Each number is 128 + 32 x the weight over the matrix's rms, rounded and kept within 0 to 255. Layers, rows and columns count from 0. Numbers have three digits each.

# gate: layer 17 MLP gate, 896x448, rms 0.122, rows 203-233, columns 128-191
# up: layer 17 MLP up, 896x448, rms 0.128, rows 203-233, columns 128-191
# down: layer 17 MLP down (transposed), 896x448, rms 0.128, rows 203-233, columns 128-191
gate203:125178149152144155127134132095142151167070124134162094140105122084104141086042085070087220096175204106093099142124140146091102165060135150135103127090129095074094178119147113125151064110162117
up203:136111099145113150129119144130187137118180133164110144170110144160104210143110104157135136125105175108060122105152114092113077132118139185134150091109144109154199156171102163125158088157129150
down203:187093073130077183105119133178180100142087116108156135111129146138154171157090189133082168143186121107107105154133106159150129151127197087200112124102082141204135119120104138135132103109197132
gate204:093155132129071191149175099106130176130096147133143169112133125142179140180122130093180121107098136098114056093090093115069107166115145110181159099089176062115126087115151164137137120146098130
up204:133141115097147048129092140114097125121141133145103131175124116192126117078118143149049131159093086106115148133134159120185130162154126127092115138155090127165187082135080128077075178160069120
down204:082124089165145112162147112140120125125126134132167136137126113109136144113133101093143115096100064150141205150139178144120111121111136174103158049078138142133128096120135092097131117091160158
gate205:152131167123125094128152159185107096150141125166118148153126149094099144157158101099035142137159144109133127140129108127071067175107139083130113102140153076100156184097169157161153087122117159
up205:115091104102097091102107127087129148137169159184148104121121128145119119140087175096125122123159099104092126158131092141150157134125174105110090155146135123098102185172128165137166150133081171
down205:117173152163085171108129133159125110154169100129084093120135080099091119167154080075142127152109126164125150091085167142106185152127162095184069125163102122164171139140107188146190144069119131
gate206:103087102199134124133181136123172092110143149178117098022050129145133096178107217153151105108141076126124076180136091143137157143162094134174146186109079139176128112094162099125118107086159138
up206:064208082173139135113164127138137138092123113089105090095103178159138095164073156146140117155094095098157099158107154100156173184167088146146102117095112147131056074149188177100135139168122136
down206:066153156111142073105149078097151133121162078114153141092117157112132161136096125151147149088124082125129128086122113076085167092133112109070122195132140159109126147155133152164172157142089121
gate207:109193129102102133160108131167171187131160097097132070183110084125210120141131130135136120163146128083110114054097163135103122145173098122115181035171116151112161098063135093169133190177111115
up207:165108126113132099126174132095164115171131124119189152165172148194074094105135150048117112119155147092073099050165132103124130079110150097158144096139187211097047091148121133118124145117095129
down207:166099163095156113124157098112123071148086151124153099128081073101116125144142170143117132136132149170123153125086128145175161132145133115142094128130086151149094169067132163071159152130167137
gate208:119165103145092129071144086146091089131120156139141089121138148157121159142136160144127103183165133120115091110112156123140105152147136138104159138097123112109132174123193191147101126148062169
up208:092123145113115086167171186151193108175139166141203125098142146035115144137134136092122084122194183095169150158160108088159156097152085119152149095119084168157131064094128173131150163125139096
down208:184121129155152078142135093107151125118117139119082132142134010113131163141118069161154133133175085080067085148163151140171098138136145097074169072119128177106116189140075123083143109150093141
gate209:148185065142173126120113125081175118110145133135169137195134150185109051171100102141076107108063079168131122130126162130133136154103138133133130105118139138163126141117090132125176129111100084
up209:102108106172127129137128180151158171120104109150092179116188103135181111177142091123082118113149127166095198147130173146118142133193185115076081154123119141148124122080124109138135141055118039
down209:152099087155154110173146143090142107150127141131174126150102159115109113113167113105110088106152097152106109134140145116216100111146138116150131119122119192181099068135168089094131157173144094
gate210:101190178057102200145154128097157192145152130180091141116142160134107144113117094108139120071170184183124104089085123117040131120126147138072108059097139102101108128132160128169147183050079139
up210:156134107156128147127164199125127127126097130134136129059098107096192156131141197147078145121176067123128058103100126080156196167146081126156134098127143185144159093122146069100067090155107142
down210:116093202157195164158099071114091125164230109143147101103152108087111180124106080072168120115161099163101107069140144075134075055096139110136112130166076090136084143146136163148133141053111095
gate211:124149154149178153140069118135133120067160112159081137179136090149107103094136180057125103163135109149140080126166165109116136172076148097126049120088094113174136105073127088171214130104140131
up211:083133101120129099092100116164124139101137184145122162185150096170140137145155103065118161099127137125149153144155137123137131097120088110150195135103138153154147037110171097110115137088124118
down211:161117072125166103143146120137076179160109177157100115071100095140104172102160159136064121088129139116158165090122094128171110112191153118163110061102175170088147074144133129115096113168057097
gate212:099178132179025164099160110082155138082117152164160076185170070109070124164160134087130119143154090090137152124138094155115109128156110048139169142119174083186146122126108105156076150162113172
up212:079171150126096108110066137120119106097119148155102142101103104078120102083095167131133140162163047181174137133187133123130143126109071077175128103149131133147087167203163120119130097145122134
down212:172152140158154191098100118119109094128143113086187069116121157126163128174142146118140141179193114130104116153137135136129145164205128124117103161102090064105108118102138150108101158078110092
gate213:111082143101101168144126126120098106082132141191129110116100153124132118100153147148165108081161121171144193115145158153108180126150143133146088137133120139153139142089150091092134043079163095
up213:118145141065131169167127108145148154090131176120116148145161137223169151132109145175074062129113162117107150064134099116119120071116154128158085130159128057078126147149095076146180138134144133
down213:150136179093149134152091124172085155077136124102104117132126126135159113140130156145131192126115128112163113145133061146177124054137129158180130130090161155107071108113091155115167099125128161
gate214:130106167089100118075158148169091125184148136145081174103176094137143126132140118115199134125185154151084155165126078131164128118174172129134085158173142152153165115133171133136129115130137096
up214:089144121133146182161094073144197128130118094089117107174146143154066068184135138158096100119034105184157094088051166072155178140125095096118108165098103103134084104160169179132172136114142155
down214:169126180191140119142190086128120099165169115140092141118129167168190083108078188141071161141046175135105157145120128129107080129140107107083190119126146147147122146131084135124131154091180148
gate215:107113154160122097117167159099143126149088092101066138134131116081094102147132139110150155148146146138096133127138126099054110110140201139123138128156109087160127088127138127142119099160117135
up215:172125163129147135139138135175087107148100136131147172132116079111124117160132122115111121127095147096108112185095153176075103154114131109141073139080133127138129126162096112145121121107173135
down215:116084105102110148149186139138170078084166092085143121129156135187100110133133071119183178021111125142109082133117133087108157101132124091158115083083114128104114148070185121155094186115085175
gate216:130083183136072121078125105164167129124181062206157122093132144107111147117098070117135098100128112106106182171112131201131155116090087142157104145148100113166145119096109108085110125109167140
up216:121086176177105152136067044100075123152157114181165158092094115104152132091150071073096116121094102165110183151094127103168141112109115177197090183116106143119119171107107123099127152069129167
down216:137161130122091134129087160158079199150090159156170056160165124131118136118149051129171096117134059109176152076090108164098163087068053120157139127104138091127126144131121138072104121130144160
gate217:226074099170107146147138129126048093106208116101137149124094126084152123096162111139157140153127171070126058157119087118100118144099156091106155142164147144094184099122151105131088089119170123
up217:081171113052160152116122137180142164103138150163106134131099135142163152194109162121120146099196098193193084061144168106126123130156106130130156099065152098111129141160086140184105166124093100
down217:062121204154162127109075085144134135138150112177080104115138130123124105096168116126107191098139126171190074069094094129120083116148098104136115159053156128149150121144127205143137182075054119
gate218:114141122141067126158136095092161129187119159148089140130172137134136137116138142076161131125108141053153159107144124130163136127130079177165178116131121107148101145218106118143146125118139091
up218:123167104068098157126119098143152147092180139128107111086090176155139112146140124118130115114139174101106138160132113121141110119145168109165179162118107169151167145130167124135170084141161154
down218:191104125093122133157130142108167164110148109125073101171096129146130085177079099105125084095088135125109153144098089133153122154143094119106158155103131094140089163107131155157154149121161169
gate219:198170079103143088122160075147089137107117110149100135151130121134130144135151083109167047073142173104140071135128165187103118043190146179134086193146180099143101153098083081126095116141114153
up219:186080125159078164142161127088076176090176119084082136115097109134135113153139062138160103183135084125197129196167101125092145146088127089141123080074123116178156149090147088104133109108092171
down219:070089117116154106085084134168120126111135134086131168110156102144103137110145130119123110138102120114168149130111185150158121113081136124133115177126108135179148172096158138130137104161088160
gate220:167102092142120134128094134145156121137149110131155128147087150119151157133116129227136109206149103105191046105094091172156161126090130160088179092110204112117083060088131086114107108128107112
up220:102118148140136134160127149164155120121094126156154069094120143094133091078188098063147106091107152135132142098145159119094119116164142136081120177159140126131113135117127176160122109165110183
down220:113094099184204053106106158161147144129051170015126089097096193150164163067098159147214170134102151118128145141161103174148143131172141171139135107039127102070167139161086132164111080132128132
gate221:151138157144139159173164154120168102129159093174115179159095108165126075074123134067157157098126131157125121084092119081180154166163117130088136120085124089142128132120133058175132140071133161
up221:167133152150152089137062167132132155127098170158131120114170124110089146134096115177122153185051148151139147166132111201172153091148126122200153103067072142104177173093071110185164151145104121
down221:139133091181058140158079155093148098130129112120100073100067167162110113098186105172160095076148110117120138088116150131150167116042127138133124137166154187127164126143087172130088122128080098
gate222:185088100113129122108105070138112084138093142119134177134138118081161176091102161109128101130140114146106153090104177171087110140184178136081161126133145143135128111151128192140111127123075162
up222:184120137147119149116145077077138111090098151173135170159130127120079127129124104096121114143149074176155134062154151177068128168203146117120124129129202151168125138104194128113083184130144073
down222:093144118109118126154154130084111124137126068140096161096106133176117113133108064079136181106130128080072114147145134064107086129123098134095174077120167159139129155089088101182135131128141131
gate223:117153094208162124067146149126100163129153168111136141121174154170148111105125097104104134102140142112115157137149087148138099173138123119153071149121135136141159127126096116150133149189103091
up223:081147129140100118188053114114138191100136110105130132132102090134140131199124098152189154156089126163126108173147131141061161134093148110129107130119142146137129076093114102145119139165135114
down223:101141151100149153105129116082144137111149168198152156110182135156133124183129138117149151142150111134096097094128172057116152110177141156117122132111093082114154183110134096119104122143124095
gate224:158114144237143116057112182163173178119093139158128131136160105175091112179162151175184088089190122191161127123105113105144122077133128090110097138121116141126148045112156137068091123124179145
up224:123117129170138114120137164130158182071147162102068112119175123135062115197183160198147109093139089187132146113116094153172100107071117107089128112126117156150147058154119210122131092123187166
down224:111124106146155094081065138187148115093088158165157155138199128180138121144143165162100111166124121150099161134149174108169121098147127129084096126154116160115136116128134093123128121114136113
gate225:103169146115137125139089134139144107129080165193162108090108114139113117125149199113094149134123107109090131114111174179135154143148149146142127106103146083131116127127156125100095150152145128
up225:134121184187158115160073119115119155129143060161162167083086084152127084111142153150206086148127155138142119099170106101174144110087101122112152154140160149163112116141117139093127148117184167
down225:119158169113127184143110118127139110121119121133136140108127095115125192188145124122175134066127142114087090114110181051170160177114119112093160135099157137169111134116117182146123135082162106
gate226:101095147113138124105131173119036151121173131126137164124102102124122102157128109124095132090112072109127096137156184103106131126084093201177173148063104156140082101101145111190186129149080189
up226:148149170112096180134141121060169106096153111200128111095104153138114143129146160145111163066118205127196129136103121101156131111131083152095122053151108189145073148071165102131127101126075150
down226:101115060137181156110144113149112143094067143138127106080099156157095194113154139153123079159196150120131120119131127130115069137046106183154169121141125060097107168149117151119132100190148136
gate227:126150079062097148180128155146115133157148151192160126094106164169184102130064177128129171173090133121129129102111180179147110149144129162143150121101052110125166092118107110131121117106134103
up227:144173131123148138141143088147177094157114157063111094092104091171110136136215146131142103108110109134122157072130110156188152119157118106106075070098102157091124091165106101174080109177138124
down227:137066158066112095158158130105154133104166168096124151126064180072122095171126096075123121179107147063144177181125152071148137140140180129125120156089109162120158156142146084147149185108104092
gate228:142087156140150131124179107139120077134078141129163112083118156138053118113061137116122142098118106117108184110178127130141230092112146123104140130110135100095085153182098150140145180145153151
up228:166081125162123157126112129111129128087171146143104151086163020123149170086193138158117113143118145115089087091038140156158104130105148133108116124168124123154107117059101145119152116151104074
down228:130122125090095142130199153129054171080111114099161079122082123092083117137117100141098040110106195129144133130134075083098097086123151081090137143198132156110131079095119182132081187092078143
gate229:145150142091084096094100151086050169108088112127118147118102105133101126171126065085130108130150013143148134069132119086166113110074060136187087135142098184106174121121125158101071173146157151
up229:072116115146089174174098130130124098105205146113141107117092159077161048116181136086014173122158145111118191115151145130145128120127070176134142112092131138156116119118093125162133125082129039
down229:097124157107105093152124153129103127140144175148176109147156146151128133107109119179113108163125172076112136106165126137077075196163136190105128127102120066120179105155167201199124134117141107
gate230:164122087175152149159139156127127139105075133155104075103103185105108129130147101142138129098112075128094104121150130081033151138149159111108085093103133056086076148115169167168138120110147187
up230:089121152084199148135166119121073144116126119144138138155084152137165073088110122122074124140164163136152178132131154159094128140165158108138148108077174083063131145124142125144110089057173123
down230:119078109068172102145115167106147127124142086093132150118154121154133115169099078116111084099129159158145123100189099235143106179178117120132218124142075206162129102177099155149130111132148106
gate231:140159159120144160135124213129114174155128154109128101042181081089085162109141088135151115090126180112131149153127120152117119104146122156119162172110131208086088063095046145126175156133166170
up231:079162157115150122096092101158114142122138147143133120152156119149112140132105105163171142125148161145106116165122096148104099107038098107152149116150116137141081136135119120136120118091065169
down231:117137130141118123186096143106186062141097148147122176113149150199067118154149141183152142120209157079122149086154141174095111118142104121109139093114184132139129141123096094128116146091118124
gate232:121135117079096151159151145129121143140100133089189146061144115121149136108173100118112106102164131125158170156110146137129158138167148128138107065131093168144078127079106162191114110106155108
up232:127136137110157095106133121102108115146122156128134162158168150147087154124044200127137107175148166132097109108155134183172087111131122155121112119151098116109127138136093126153148085096075122
down232:168089111070122113122173110098167103139149102083143093107091104163139147100049107118136137083135160129081113137161106136159145123149114107148139136156147159079149131125126153124097139145147145
gate233:117103146132134075116157145131165125088092139141104123118155117117100116128121150115099205116138172129110059184156196153131186155120064138142131148066095126117169117187152122114056072178158111
up233:087140132098096158149095112144122163175102051105101124153120103095116135159127134093098087181156100106105153119097098116122099090160180139103145096125149101127110153087164117141166127127142126
down233:146098113070074153114117076147107104136103105160163141217178130178115134141118164121144099118133116149178119084066112104091111103087126128123110145160171129149147122121068117175165123050107098